{
  "n_layer": 10,
  "d_model": 192,
  "n_head": 3,
  "n_kv_head": 3,
  "head_dim": 64,
  "d_mlp": 768,
  "vocab_size": 1382,
  "activation": "tanh_gelu",
  "norm": "layernorm",
  "norm_place": "pre",
  "norm_eps": 1e-05,
  "positions": "learned",
  "qk_norm": false,
  "attn_scale": 0.125,
  "bias": "none",
  "tie_embeddings": false,
  "parallel_block": true,
  "extras": ["capped logits"],
  "init": "uniform",
  "init_std_qkv": 0.0384,
  "init_std_o": 0.0,
  "init_std_up": 0.0384,
  "init_std_down": 0.0,
  "optimizer": "soap_variant",
  "lr": 0.00447,
  "beta1": 0.95,
  "beta2": 0.99,
  "weight_decay": 0.1,
  "lr_head": 0.00754,
  "grad_clip": 1.0,
  "warmup_steps": 200,
  "schedule": "wsd",
  "decay_fraction": 1.0,
  "decay_shape": "linear",
  "final_lr_fraction": 0.0,
  "batch_tokens": 32768,
  "seq_len": 512,
  "doc_mask": false,
  "train_tokens": 110700000,
  "steps": 3379,
  "dataset": "wikipedia_en"
}
Each number is 500 + 25 x the weight over its row's rms, rounded and kept within 0 to 999. Layers, rows and columns count from 0. Numbers have three digits each. The size before them is the row's rms in percent of the matrix's.

# layer 4 attention value, 192x192, rms 0.115, rows 32-127, columns 160-191
111:517535445511476452519483490499486587486554504509493472503493457489513518475492514495531499499493
101:573477527476532509488540502481462483519491498509466498521483488502511508505471540499496482507494
104:476489474493490489467506484467483492505477490432517493473487436453497485504501576506504573543520
112:461511546471509483454498515479491430503502465515522482545522516526500517510543483482545470490532
100:506494516500524542479496499504481466506504498526491492522494462497549531496496536486499461454488
110:484510501469514501471454487541510417444501487504464549499466497507538473497496490504463488491476
108:514438561515486500529494467523447449505472471473491510542495511567514506517487515521501487509473
088:514487522518502528518521500487540452475457451483522505486511493477522499465516482511483473507516
106:509469484489502477523500465519504527503502474496456504516503518487535486469535531522484508497525
098:558480501487515544550508478535520538475513467487528488478519474521490552520488510503495482528512
105:494474522523504532480539505512479478472511456479495467510489502470476509511512532505513503492511
106:465488527437567514501471520534492453504506517468486514510483498500530464466469493495505500511524
109:505504505523503494562503477490502544468473508520482533511452432540503474561541453524486526522522
110:511539491501524481451512494514492523569508513501512521509521498514486524519495486446496491540524
106:501488519483545516470533495482502547543524518523500504495478504512513485511526501455508509490487
110:481484495482451535491483442510544450475518468495480475515499533460472526468491505483503509506504
107:488505499544513492522539496509502492517476490465460494540507467502474515517506500504510517459511
113:540518524523511519551541512509519515526477519486510526480469525522519548522504442483517467498429
098:504494518523463528540483504494469478457481471470491499536459496520502485465510508495504503515473
119:515501488513487528454506471514504499509509462497476495526498496500485499503481518455455512542520
099:530466482536461487465490492540539481522511481474496516534505499481509508447501490490482455492501
100:516488476508511444457482509486507520545500496463474539536523484521480493524542468490501506487479
101:482486518479490464501493518511474471505522468465475470517545497510509486452516503542495517519535
107:478495464526501464433500457526465499462535496512524516472492515499489503479506520506507524501524
101:501529466498517479489526481490481523529521523503530519514460504482538492472502522505479475496481
114:524467513469484539503480503554534487542485501482523463509511503540496510476482546528476563527523
103:483515472478471480482507480487481522525475558514507497480507492523562497501509490453507502494488
109:496477490504475501500506522451493509477514546534464546510522482490475492506513484528515472509507
107:525495491469523467505476492545493509509502526491507531503454518505500529530492482475488513500554
100:515500475477486575517472485514464490485479533496452504450490486522478497515510498526459466490488
090:462498500480463462513508491454496507475508504489509515490479551534517542533464492528500486481495
114:471557510542503533498542472505523460499532519488517489468509461484531522506536497526501459484495
099:507487487519501482528527510506501522489556515494522468484518508506470527510549495548497521544522
105:504514500534504513510501470479518499461463450493508516480535521510507488522497537459515498480529
111:493477471499501513489482511500510484513493512538554524483489530502522496499515467495508534461528
095:530438525520508473476516474515525464471497506511471524478504540491469458511507494514480479501497
097:520501477489537489485503510477500480526563472443502504533523483467523543473493508504497510523486
098:497439480510509508524520469501496486528504508514470525529512494518513524480466509487554498497539
094:434483457510528504468492494499550518486531517457507507485489464499525455515504521516459492483521
096:522491466533521478468458517502512505545469511490480519453523488479491521492480510487502499485471
112:511486493504487470500513473494501496514469506469516501497502497502520519485479499515538567514526
104:478524472524523482489494512516510504506540486521519519499514476483461489503496541524534486462490
099:516486540471502493520514495486529508509469472505487483470496515505498502500494543492484523485521
108:556515449488504506533492490529480504452512497535475469510509505490482516462539512473514490540517
100:490536496555499479509502470485472479479493494472499495461536509478454528490525494482491471519527
091:491525520526555500546446519494493505490512514515505446478497503480485481482511483467452517508477
092:538534477485494500509498525471489473481462493478503536510509499497495505529507503502531519497516
106:477514474456481523446518507476476459549518458501522503540532518503571497501464500485450500488470
108:531505566502529525512454526510498536540505502495559550521494509470513510539470522522416476513476
104:436519489487518477480495491458475510454508513534540585478531481511460494470466461479471523523490
097:506476488502489501523510538508492466484505489461527494488499465496524473478537471482483453444499
097:531470512499521576515478485530514497467473502484460476512538480510529485463497503491476462533523
108:527498532495525491492495483495468473501502482505512480518508524500497466519477493507554476494525
099:476478529508485508473500547501514469503472497456565531514482525500517526508524516484507476553498
102:515481460477454503509593451490493492492510474489506493478535468477527483470489481494464531466544
099:507495502557487513506516492530542515539475505492493530469495482490478526489486474499511516486528
107:493538472499523493501482488533492507508535511525512500538515525478519463457516509472531497446483
100:530473488469533469537483494491467513503476541495460506513476557522518514562476505455466463511494
094:496523484517523464508512531463519482460498525485472556484467453454462459517502489522506519501475
107:523492501522486472514454490468482491512510490477484443511536503535489514523545482517490555482517
109:492466464419534511469484510507492451511566482506505506471486516488459469505522506531512461491449
095:491451525483486548528528542494496531540487518527439495498523500503491458499537580472505499502537
093:506525543504505453487491488501492541484500497488509446474521471435479498516496521506505465498474
113:495465481490489547509571511498482457506501453493523499519499513522521530505516490507485484469526
107:521511484500503465480517432504498482508522507481530437542450541503494518513495490534498491510517
105:472541532461505497432518513470483505436517507540533510513503475496509485510508479509484501451473
101:551481470491503454418490463500470547454486467478503510572512508484520489475477498530484519474511
098:517490506463499485455528482511517503519472472450488469488485530518481508524527481494514477510526
100:517515546491502509557533488498528508506456504478473499468484518517459526485506490517500516539498
108:481505513548544482538485541506499497512509477478497479505511533491503552528510485469476542495480
089:478508488502520522496528505491499470531492447507515510507502502536539512476487489511517524471561
098:506510456482473493517497517442459477542486507569490542517522500511525461507529507469478501475492
101:491507492512483528505470493497526521475463485507561460449486489477475474510500505503501507504524
093:499513526481515520510492513463526510507460470527495477470517483530469516500495493519521491516489
097:446516481455506524477538486540527502513450553539525504534469457530495514483530538447553482520479
108:497519481483469490526492469501465527535496468489489484442549480539520510518501496471497511475499
112:494496469464502493537492484489504426484470483483538500482529482530548470473490519510479493490476
115:534516468468474520500558458539488501488517538503541487566459538532503524501537523512519556525508
110:494487509485495471492482519510533566490493498509504472511484449450507478503526555460507505462473
103:486492459496506513503472505537507493527497494527469514492506499513499527494485491491513488508531
105:449474527548522520491511434541519497482484464519478529515477473502524475453476487511490509466493
109:492496482505514456506524489491432476490520515518509539481464468532490528497488514535527499475466
104:540523488511490512529486493551506523468469484559552476517481527491502466500503501524498531491495
106:516511489469501522530493495504493500487516544469507545494480481520469459496477501504484475453471
102:500429488467525479484512504535521504461484509508467493510483554503486510518488495490557485539499
104:501520516500488441493488495477530509514516484470511457515500534506464485499470559495504510546526
087:528517520515491523522444488480533527469520513475470508506505511497500437493517501473471501452527
098:441456483486487502526549503520520462482530518506489471500505504539515460480512488481481528484490
106:491453509545484530499548473486506549492500471496463525502487431471533560501457492547461563501504
099:506487507551491539522492510437489519501525518463532477514498454494523497476460495504530510474492
103:485493474519460479486464523514466486484523492495512520515525524500491481497460453453470519524459
100:487506467517489500536523486509505499493473460505499515476515487438493505451532505496502530459502
104:465512484513501508511440461496500511503496511539480493473533464531496487515481483505497534515510
100:541470453469493473438539521528535499504500504521538511515506502523531519510524515466556463501489
103:527488513511509497464494463519502492501538478513481480474522488492497483486464525514560434474489
100:488494479566506524466447511463527528504465447430453499521527496485465501472468521481500474507521
# layer 4 attention output (transposed), 192x192, rms 0.0976, rows 32-127, columns 160-191
107:492489527504490527475550507502472506511458500445479533497484475514487507536487510522452536544532
096:499497480503503490496452494542516474493522502468480525484514500490504494452575521463508497502509
102:484527478508544494504488480518500498510495520475453471487487545483500456518504457487494481512436
105:505534468442518477502469482485500531507524522462497499519480504498521538503476488502510496487484
098:506465508521493516491525522538498496492531501525569480459544498509489518505500536483470521499484
103:510501500479495542502485491482516528505520489553536489538475525479470501473494483509510541509462
105:507540501462491490490481541487521522492466531502500490476526542476491492465492480473531521483537
093:522515512524529415520480493469457511540516534537504489506479476509480452501471498508502540509476
106:519474504501538500480435517443455516472546493496506493466466497507479513515441505525489494510503
099:468506549500471444465490550476519517477467519528515523535504503503520426509483514467475465494512
101:502541466497485480521498495492474559484527505486432487475515487527503476515474495495496479532518
099:507532495511491524539522496515484537483507475522560477508465523487498489491482457505488488496493
111:517513503521486498476483480457492505519502478470502505488521524506498524498394504502480462479489
106:440530474490521476515515482511512537478524496519482474515471495501483479453505475474490498495493
105:495474499514526541500456475441486483454523518526499468505524476478518510484503476552531500481487
103:498475488452539460519470544540468527509458493467537500490505503525533478512469490492523476507459
101:511459494522469513502486485500530494530558517551503527458503522520488530508483511479493511510530
106:523493512492511493459474510518494487488489537513533553491552509470508473467515506508536512457552
095:496484437500506504505473508504500532497518485525552498538474474522475507508496478445479486490506
115:494523492512519487508564519481483502498499504509489526488474499499497491476492483497522497470497
099:504533533487472501530479487487476490475529527529529482474500483548460499530551450495463502513477
104:511507498489526524528532484486485490522483502508474461510529544464532525515493538519511492463539
097:462524506547509501512525486479545435507499492527520481511477494486523520473513454475518537446487
106:487495500475506511516500535484507510507431482473515458514530491459507509500503497522485497494464
099:497503523532492500476535446497506506494514496553516433496545479502470506508495478499524450524470
110:511500505541474497501517519510494516504495512509467479440469547495529513547489476502540495448499
107:503509488540505502491479478537540459515472474505480450497466519480476528510509500514486434470461
103:500511532484498456457481545549475485520485444470521502469459488505500520471499539512538522516507
099:487450498476512531493496488476518518456494512471498501526533464484466506494519532488570491483480
093:510502557439483459484498485482482464483523538495530499503489479533506483492516516522545527514480
087:530514477479514493445484495516487463503490467480480476513502483482499508504507529482492525456516
109:539495481487510483508464522498540489550499493517507502462512520479492511496461515472490536485508
097:480516528509503514485480469485492503521456476473490501514503534487476483511508485499509478453506
097:522498516474504533489490476503486495489522528529528484523455456467514506489532488521500491498500
104:455501520496507505546475477556490489504518519503472464502517479495499512529477520512488507530486
090:461553518475480527518489550499456516538517467497498499477481505517529501483491523524534495470541
098:519470557542482489503493501473521508470433477527548506484468512551522508503468480478531499484530
096:478517515527482519518505485488473531511525520468488482522500489486487519496562492497473517499439
092:540514548520477492500487523502534501491483477545483507499502495526559519491474518498523502493532
092:464528516463546525513549518481465491492514504483523528486479456526551494541513522510488479499483
106:453505466496510554506484476544522512479489513498512483467498527524523471515525514469492494530491
095:492498522535526481476529506499519495467503495492466503488490500533495499479476475528483531534517
094:498526494480489500487477489507477525526523501495502521506536497498482525542525470512509481498456
099:501536526463527499472495501456552497530490502513528526492513498491547475541492492540515473469509
099:507529490501462491495490547545492547483498480497498470502483509492524468516506473514503495486551
092:522488497490506507454517448490468470516493469461516514491508453494501490508461516517559509511550
093:488484488493514515500505481515543522526502504488492513519530470496493479487511491525514512526501
101:533493522567519462538496514517520526513494556502478503488518478519463456470527487494532510506522
101:533509482472504489468510463492495484496515466481446449454505499481494489455533464455552523534550
100:538478491523517494537533500541482458500450496535500460504513463501485468502521502531506471534554
095:492522488506421515489484471456512530519481484507475501515503499476496496453477502498512497543519
089:533531503470494491436498526493501543511514496488507529491502508499486506513463501486511494474482
103:477487485489476496487478520530533541489510523462500522483502510511509518524490491494490530467520
095:520526483534473492528491486478518536504557475491524479469546473481480527516493538503497491435461
093:531483496510490482523446545490535537537512539549496490472468536508467493516537522519516517498518
097:481510531461526447476523483503533512504550489505492454521509519527491476499543506491511542512444
098:512456500460536527475513468476483508466466508511520532500461493496498515518486473528466519538540
094:545515483440461507469477500487484485464544469468509503508507453467512464471548511542483513509541
094:511497504531499525468483498558470528512503477502523530489505490555498512526512529516497470480477
104:528501485485510503490517540501514508506499552489468506534520520473511509520440517517512482485447
101:493499516470498481510508513465489502517485515497487515474483480484542545471461519515530475469511
093:493559520507459486485511509507519512501496487500532540499484472487518482495459478529497509464482
094:486523470517528517478519529483507501492515513557499511495473545549503518497476471558527536469523
105:479481482504466470516443502508474568467496518484473513515489486509490474508459478485531525531467
101:522485511515485522507481493494483549464478508518474534509537510497514513503451482479466516533509
096:509493483515468490533461512502526446510513544538459512476515510521472492465460526463495497529554
094:521463486499499536530518539494529513503498519544528475471460484486514489513539520496526502522527
096:472466495526508478531505512509506530521465493565529513514509541497488482490482507521497516483472
096:476518447497508516490482484497447492474494458522516515513517458519511494523502461487486514485535
102:456459506468480524479506508496453465512524494511493527486537470442486510483517510478523457516491
088:531482468542464499528467473489467514519483550519488480504506526479497507529530515466519444577479
098:504465540501542509506508511491532513521511518499484484485515478452495515465517470497487505539521
096:489516494527489466507532499525484466480510492505509448500470503502475516474485489470565471522512
091:510499442483516471519528497511486519526513502492474542482540488523472525531505484521486520487483
097:484482519500497450514479494460502553485528419528525502473503504487465480467461446482458488515519
107:514489520481535478520475501481526472461515513496481518553477519456518526496518511558519493517440
105:491500503529488494506521518535479540497508475503493515516478489505486514514488506495523530526542
107:496505496497510487488474527460539519499501483463482518493539515510514476522447464499472484489501
098:463529563554469520484550488529482492477509516511484490453461517513508475513509484536513476519558
107:447488536545546466497541492466465487467501493519491480516482506483486470484515526493493493503465
098:513527464514486467506505530501474504497501511499547481498466550542498523504510463468518525542502
102:476498450478498495494480536520492525445478499498486527506504458520548505493517511476468494533538
097:490504479455532463423545508438520491509474515493497508488517483498465529449516492503504474515538
102:471498493501521501471487468484521512474477480498504484505542524487506485521502504506501530511532
099:530529502511522486495480493496447474520511485501467522525480440496508518448562497498481453436496
105:482481451519509587515529472508463508495504502539490492490503521480515538519520444537496489484513
086:504497474475539489496484488538494492516498530484460518542449504492466505502461497541526532500483
093:521523525556518440484435478483502515492447520491511486525549513472535506481509533534540472521486
105:517507489463514556494512531500490502521493511497494504504480520484530458530524459465522469478490
097:520495456473520483480533442484523456546492513500467485453508530521494508537484518470495532498512
098:491488532476544503451510460514507495527476521476427485487509466503513497492520503487527465526484
099:494502528460491502483511484510515511528492493523492454507491485518526532545483495469510503494557
096:469500523479505486471526530512489513499494511526516542534491490487464493471524507497504497470493
098:510470478491495518512464486457474502504534517508458501443470489503510472471486462554459495484479
097:496507502493473558519505539503470456532491539500507517488433481507519539522500535487473459483545
093:478500524500549517483524480536486514505528477503484494478454504467499502551531503513500510472476
# layer 4 attention query, 192x192, rms 0.121, rows 64-173, columns 160-191
105:482495521508457463502497516462484574497505523503521498518484498514475506482521559526499508483490
109:504462545476559459532492534482485528490516499489473521473498544525489483486498516535469465505502
114:540517482528530538506511475508496453539485431475472504492460489494555501506516428511506519477488
102:512481475547507504489493500485532458509500498488560490514486490498516469491491491512514521442504
100:506523487562497500504460490499510518507527493477488517501497542498505534478517502477524482477530
103:494518518492490499489524500518467477501497452550492458487501489480472473492555455482515495513491
107:511487469528500494503428484506490495502513534507513512519456545494507566487486498514456524505486
103:504518491516486485510476462502481488504487467487531498491485502509494528459520512479486528486520
113:521466529535532505499486524509510452504488455491467476476533492525466512490488556523519520535505
105:505484510460475525492497527441478513465513495493487474527514478524504538410536465523492501517470
109:500492480502556473489510494485476509474501495514511497529497501491490498499486472539473533506506
109:505470491506468503498564533522454491526497505469520490506501532506522498488484497496465501511456
103:494502510506506518516502536532463483492480561491495495525479509521498458462495469534515459545459
101:521454537504509446483499492445471495507480453488472488502473471498542523506518483500519494537480
100:504504523497516476496486501487493492484487537466477523478511509523490492535469510509486508476484
104:474531472478547546495453530461485514440485495514485458498475507504540493475486512484492464486505
107:491491549482545520482524463534522521516502483472478486518513496486485482501514503502501484494469
116:483482498478462462482541495462481517504469520506484503533500535508498482505509519458523490510481
113:486503507530510488441508522504515486499513441501504489505509472495475493496478495520515424447488
106:504514487486489513536514490566489510450480506504454501532477479504495501437472487518497468480525
106:465481498474508477496489486472523516503463519541491483519497528545486531508532497551549530530465
113:566534517504488474515502509493470483518506510503490500514482560508474509473505426481498489488503
106:503483473494514461510484509517505535497488506490491523490507480465511506469504518497475485514480
102:491553518510477466491479516501541529520438494470520492487480532513557479436456522496530473527493
097:468520500508477495503503476519508493523498523483494484520484505519513469508520515500525484529505
104:503506482504543457529500504496521517473526507476480538461515490490471488453456453468459501491472
096:504475520521496474477554521522492513469499483534552470491502508456466547509494531499469488518507
109:493456498518516484436528494504507474518476539512514482477515515497485469502485442515489530496519
105:491490474503486496516514495493489492423418518476530513472461523446468460490476525532524521516515
099:495511511503479489523507464468542498504479475463485496494494515509483510457509498523547494546532
102:515505493459488496467502519542493467500475503501474485489488548520449534530511487500489478476497
102:528509504512507501486557481514501489535495498476470499488518504493523487549521507502474503513439
101:455510524475537544498497521552511508505513498510462533519513516502478499523483482478452498463503
101:500455492470484507516481487488510527506527514491487487529495477540518498484492537471485496511514
112:447489484480520490465522516498500445472505508532533513516458430483476508525523497544509512501517
102:524473468464569517525543497527559476444486478518512514506509487507469508522519474481525520491504
098:487511524533500499543549484481505495499510500503562527500500518458506532481484556553492495501518
109:535487515491494499488490507529509534509469534517485503471506496484501522482523485491490514468477
104:476536517475525529480528476488497514507495461515501507510490482480470529485511515448425472473494
111:466531485506498480454526490480527490471485510472479510477488520499468477543516468472479523538565
108:553504459461495469517450548520553489482493480530500490522455496529497459529524513511497477518508
103:459500493492535487498508511501470501506491450554484532546470476501493477498488490474500512487499
100:485487514496469499485491475509468504486510479496501438475485484535497525512459486518499507486494
106:490525542508523564506515507508505482488526486458477456509535496484511498441515490470476489484460
103:535499505514471528478491517476490473495467518496475537518520488516495458486507484516517491538468
105:482519489528488513473537507510490493488505533518473499518514519435501482532508505460468509495488
108:518523486500516478494496516494478533475521509521515472496515521472522476481526493490548496479458
108:506531511474546498488512472470494500553490490450490521530471482508535455518539489484551503518527
107:489519530532525491466506524521478557503521493524486514495501478499533515538530506480500548533460
109:517503512477482499508540501505521507463531537503489480495512494472495479544494505514453437501493
111:467485514555482497505460524484495513489491476553517467520509507479485484513495471573510535498506
105:515539497513520519456521507470553490520522516462519511495494524502525480500490500517501504494496
101:520498495467503465558456494464505449500535485503501445499480499509516487470471484496491527523476
098:521537508544498523518550513510492471568498497480466482545508519500495502504505536453569441501520
105:490496540528529450514471549499534480483504475513513515526464493483489454497523504510478518517540
106:501506495475503493508502526490491490470451476489505527533531509486503504499500482472480551519482
098:483511527510522523513540504493500504488514545526513487485541464475514496486489423491544475500480
104:543492476508453510509503499492470527497469503521531483494515496507476514530491478483570508493484
112:513478528480512457482551501502512445493498461491477497484474491509484478489467486541514537533496
106:477510481462494494523493498489499488500499498490543551488518519517569468527515497524503537434508
109:493483518489497522500508447514549542449474526505449466490539515495502513483445482464498538519472
107:483510483523506540504484531491518547475503521447522483477495474528479500526487480527488456501475
109:479525517468528457485454524473518509495504562489516538459501512473495488481460544475488452515492
107:503489499560502484500503486455485452466466488473518506500472489466478485478475475481502522524490
091:479469510517504476520508520489489502519506485517537529552533450498475528492458507506469526569486
092:473541462501519532472520468481484516538457514525461549540524487495478502432484507510516495466512
095:506510503479516495517508456491526519525528532518500496462470455500498466535482472493497481508491
101:513498520511526455513483518458531442512519512424492507518507521506558508494512515482490517550474
095:503459512468495512484496482494476527516532496503522517454449509454508475505490497511484504496521
096:501544473443524507530483485482497472479511523477487528488479469495520490499481471513480498518473
104:513498479549513542519540515509505509456497482473474522533466486516492493524479495450479469484484
093:521506452527459514543529518496476485523505486494435496466509499485525516525507492520467489498482
105:477511523514507445518493489480522490566478515484478487512513522537515489510468553472470473524426
088:472482518494515501513507541463508482473518527517505499505530497531465525522512446520472506512517
096:537476523547528488489520476500512480513498566510467520497458524502504566501489521498495475470484
094:508504502536474516487507458528476465483478457528530466497467476512493509459536496498488507546506
087:505508478470524461515516496477490508490515496506503511529521496499487515510531537481488497534471
098:501480499508488507492421476529484515457470487492504518482446480484472473527530473504503468493533
093:472481441489555503484510463512449476540514491477486525493506476494555505508485499503484503455474
091:478487540487497516530495517442516489483495494555536503459501475543447513501536510515520479504517
102:510494461483488476502491504517510461530520487491507523481484497488553484493473485509454513541507
092:490490433478544513515511513516497506527513518532523493505523505472496503509474484486509496493498
090:542523506461497513509457502503474479494545462495496483540522496435471506512530515458483483518451
098:553518470527490495515482455510538525503522482460520514502481434512474508473461531488493482507448
090:457511508499493521481459481479492513486504490461505512494475500521467473493457480459505507490506
102:502523511500456513464470508541477515471497506503528481481500506548491519503537537487501471463486
091:432496491513484472493491484500512485483491520496505515512513542497487460485500502548535472490465
093:471472483510473493491471516469482464497498480499527494520504515502526506515513461448504514504508
086:526507491491461508474492526483479533488480491528481499522522486495567485486491453489499449506484
097:464503515501525490516497490473536470502502489470453510509512434472529483530486496552545518472533
099:464493502501534471479477471483526517488469510552517517510570484500522539488485516479475509480534
094:493496470501506490505546468499489521475467496519480511500468435486514524514487462541520480495491
091:535460523527526477475449503474468453506469486504504537522545464507501483474542521537514546543454
098:489482526521518514483497484519540473468530527560482509504486477531450472496490527511493476511501
088:535527510496543487499487506467480466482502491514533443542486477535535508495516481473509481529516
097:513462490531521496495539502491453493537526494503458490490469502522479473506494470514448501509554
088:532508446525509531535473502523485558506496485491499481461483501502479494487520509477485524474544
092:523467514492503514462529448508523479540508541465472478509491448523547486505505466477483480472482
086:538518473471521503432483528484458461466523492506464535513508478517510520491526500509486510537478
087:496497446487501524502462511486483511505485493536493499503528526524553491511490502472499488529521
088:516544476497519438516487475516525507494520550499477482535495491550539497494493490525463500542499
103:499533471489458489491521505495510469501530528494476493525508537479487510453498484474507526495463
099:553545503504471494537495483499528490492493532531526537475473494496489512502497501510513474476476
090:435498485470530507527428493520520523507531517515449533507539521546439525483491471483524440509480
101:466477484491473479556556489523465521492527500493538484472472481487526520544515437488532474509500
085:498513524544504476455495507545463487510424493453455484501500510486475557578508530493475513450513
104:518499485465492483542532460472480495513489478525524520506523502498511500506465544452519497534506
090:541522494498473514524512476495516480461515510532519466465489510470475532540535485514520505459502
099:539465470503464501504558522479540483480533454477478464538495495524503501550538494529515482533556
093:502497526549537553493503497497516490525529464539483486498492510506491507506506470505480540514534
# layer 4 attention key, 192x192, rms 0.12, rows 64-172, columns 160-191
102:493458469498511454474485524544521480517465512450545508516493487499512539494519508538445560516471
109:502503447536532493466542509446490495481505509501484512498492509498484542526479481487445492509526
107:490518528535535525491524484451502466511482510506486523497490495501487477487508492500520468482505
095:474491539466450533501486478515537515488538488493519504540496518487529453506509469478493519496493
097:504497491500491505574494514499521461514464548536510466557500500501483508485512509478531501486512
105:483486517494474519448513491463487480518543481460440487502513523497551522520497486484475469515536
109:506494499478500494516517521521511486468497541503458515490460486534491530499521499538513495494497
101:520477532450521495525503464512493497514486482504542524522492506502477514496512533545500469451450
114:511495547502513449509477497465507495499486501539449505477521463495456446520499520517468518520492
100:469508479505534517500500495492484500507460487503514479524502530477483532509499492503478458500547
114:474501530536530518508488499529526478489517515448500511487476479486456493512489490489497527503515
106:484515502484500501473495473534472473511506514490484478525481501494466525489543476505498416519479
105:501529510519483522471431517506478469492500521507512502466540470484479531519482504507515494493525
101:511517514466446496481540466472478483527529503484491511512515489458477471467492518500513472562495
101:506539519494489473503517530513510503494486496520450463482535447493508509494484485520512504469441
104:511524487491474517488490514509496511494524494519478497503543520528581497507500512520506501500513
102:511511468487497501498502497471453496500469515478472506494508486500462460508547526499463529481511
113:487501509507462490489511475494497518490556513490497514499509513488526502520507506450532527482472
112:469448516497522472461468459535512516512479485522496520531486495481524473531532478470510474470506
108:509529455530499522517529455509443513512507522476510506515547477528528489523522500538496514537484
105:517452497512520498508464536483543505539506486511527511469487521475500491500566518540482497481526
110:481476520554480512459450511485487475437498503516521502490472509523500494543471488477458468472493
103:489491487500472472539487492505503516456509546518529498533545514532488481512496470518509506505513
105:500519484481517473476440554531528506461490500487509480476491517557540497481479494503493477459511
098:513500563542473536502540538540517483496496562491474461498514517466481489513534510495555520491516
102:486486484538525477471490448485517531490571521555513490484514508507515499487452512481487487455466
099:507507485529528458530488473532475463497500515479475523491492492484459526549519501504515478497479
112:518530486512447570492552516527509491567502454501523524492517493470492532559494497466487429510521
111:474469465501531563480511512522495490543507467501501518484532514491500514487505480540514531546465
102:514434512510485493531554545504482495547467531496519522519435500480502519474464483501479501522530
103:528549497478465529519499467509542509485540491491520522449462481523476513489501541491501500485502
103:536438491524463476488477516477507463509506540530492478491454526536498481511494484487519518484460
100:498510505514504529513502462488498471497482493508487471492491525473493501538488515469461500515448
098:512478516489547510463488506516453484542494496474442527480515480498483505486479489517476507572510
108:480505523457510525406497452540495510549527530485515517527487505491461476488548508480530469502519
105:454470489579489540517540499473521492503487510519514512491483500496497439499521511483480475520508
104:538480535505489520506539532506520531484482480482487471462539467466479518471513474471537477511492
106:514484501483431507516517467498514527464499518520447506472518474558521487506482507532506527458464
105:492514522446495520537492473458463507461494541495528496528493465505460520481504497509516539511522
111:543473520507524471538526454494475504527525504568480538488477489490472496491514461519502520498519
104:462488534487486493510479485487501491497501514546515480501457504519494524499517508517505513477529
102:471498530495504514467514449518488488511506487561488490432494506474490510543487506499480516499504
100:481503557469505534472475500508554525514508508483489535492509495513524494514515486531477490496532
108:453495497511451529512525490472486494509481444467514505534528510448504502513500490493473503485472
098:487470497498496465510512493484487549516496451517486467484494496472488505530526477500551504505554
102:497539509502454516495482513489498544502483522506512511514526513478508521467486518496521494509481
109:496508523522432479522465531506482521526480474489486541527514503517517490494510481450489520481500
105:493437526499531506561489494493498480541500522484495508493513529469511500508518518480533475522489
106:482515502509560481520491469510507448500525471461487468502492489453554551475488585484530485531556
108:507544483492503525502485498537492511449514485487490528457523441528497546535492498518512516482453
106:502533511497539543535446475485512500495497495473480502531495514506522507479475470544538475520505
106:470488495508463489506446501480449453482526521490481477525482480494509501488545493540498492512485
098:523518497501519487482506499507540515492530517497513485514537508503461525498478460506492483501502
100:516498495470501529495469504455501561502487504491494510460500528533498491536499495504488484492528
105:482509521504512513515530514471516484474478468486506458478466542491528497518572491538495485491484
105:493498474444543477487465550493512476486490508502475524473461461488513524486470527491498469554499
100:459538474500475499506464517515489485543480514468513455519503507474482496498509478526519484474499
104:470493509482517505506538499515499568542499503456536514524546546505515531520515508511503551524494
108:515473524500534485488505488505488467503502484495504510494538489491495495543477557508520505500520
103:482505522501464564429474490509483498496536477533512487503495492491500492446499518492495491482504
103:522479488500473494487465530494508497533482514472491499489487533511525476474458513523480511443564
112:474516499470549511493459497516494513498498505516497464526494506511543470498536500511535453507513
108:557506471500496496485477492464500468490535540508460558525551493506478503509467553486521505487506
107:503483539526511484497505525496472491472509487497506500495485550493447523451509513508516495543501
088:536489502498488504488522518507520507503487486420492502489480516532519543498522511508512509434513
092:517471445445525559529435509493533497498549460476477505519528521499550497556503488518502498483474
103:555526568520481507530492516483545537473512503532461495504495499458503450485478481523517536471466
096:513516486559516502507464468442496506480466503519521485507522519498523507507518508518511445536509
099:495541508490532494501456487503519520522523539495545484513485470534513503484487444534530530483477
092:482436506486451510468521478503477494510505518508473492494537490497491479524475513501518531527454
100:475516536538504500445493477501513501514482502524461511535463482491505500544514497513473509475535
092:527501493499493563501509488524477484519447540493498504526499482497513518513490505501491512504500
103:516449482495479502495462466506507462492456490540487458522496465512541540479485497493512482497456
091:501518448509440491507482451507486533471490516469521488495474510495531512479520496521519519477470
091:512501510494525482537493508489512506503483535517514476494553493508529523493505517558487490496499
098:494528538485526484521500482496537452470479495505510561483469523494479451487506521562475469477513
088:513467508490566466484515453491488509506529509465470496495473497508525457458509550513533479500488
091:494514540513467472494541496498499524456510493514486507473510527490475483496498485540507531466511
088:473494491465489502534493505477472480509477438489495543494523495521495512463485491549525494508502
085:527452520462493478511524473490490495487508463475500544505481486461504542501511480487476521482455
095:494485481488546529454519488484497480512525481533510454512508513538463496455571489489487511514522
091:486540492534490468479511496521492463458469454486519479549514452545506448479474494500542479488570
085:498475523453512498523515459470500469500507529478511494516501496507497484471515473520514481512523
097:467457501473482515566519544478515494476533500507479483497446492510519550514497470475524459492492
094:494509492508498492513528470494515476481499487494476474491526500524477507498488467533501512547495
096:527496536515528465477527483469530500484513521497482578511481519468479525538504480497497531452463
093:515533484517493510473513504496464500493512527480511485533545501527526529484511511459481517509470
091:501508488508457496504505496494509499500480495496540512494492484521495489459471453532473505533502
083:492518486512515548515523509508471539488474506464497503493521527472489511482518515530478527453516
099:506506534509497490439486494453487485550490509509511510493525534486514485545531468487476514525483
098:501507445502383523524503529471526537458529461531484460498463522555481542473535504485523499472468
094:482508497539437479498533572511511509519544508509462464491503491455506528501520502507544513481527
098:464495510466482472468492473506496477486484465485466506499496487461503527477530530507519475530514
091:450468500515481459494529503527525501512535486496513466499526532455465529492528486491535531490505
083:506505518521496519485502501519491491491559488481499497527497487467528519517499496452490493537555
096:514546503526538486497504484475481519524466488472500504524505456474465444510515522478493521568531
097:467522524502512470535492468501474447470485512525543529519540465533468521534499535473507492513540
089:490520511512499484510505497508462544556520527429482514463489519505486480530551503501506471499489
087:486503513507543468535466492513530483512495497486501479484489506484543485486541530543502497511486
095:500527490461463516484473531500482527514496491507487492483477526520496531452521507479480532483482
089:495471507542517494467500497485554525484477510480516514509499507542529487479504545504517452505473
102:533478446478506506506524478513506494490483493506523505506472457539512498497516471474473483516479
093:519477482481447502492531465519543482500476526536500533488497494446493500522520507498556511479480
096:537503458443515523510520514462503489482586504431519498481523459500522533463519495462501543490481
100:532554505486489513448511541532499539522483494462480522510505474496492513517521449527492466528482
089:483484497521503525476495519506537494488484525488520462517524487549448542499455454448515510495536
098:514473512488457469497507495516494513511505483492524506479527467511489498461452551496473519545497
092:489510499496531461507550517518533501513499493475542522509468499460512525478502441504510532528479
098:462497543516535549434526483536466506522509476503520509476509529502471470489520517518491479539507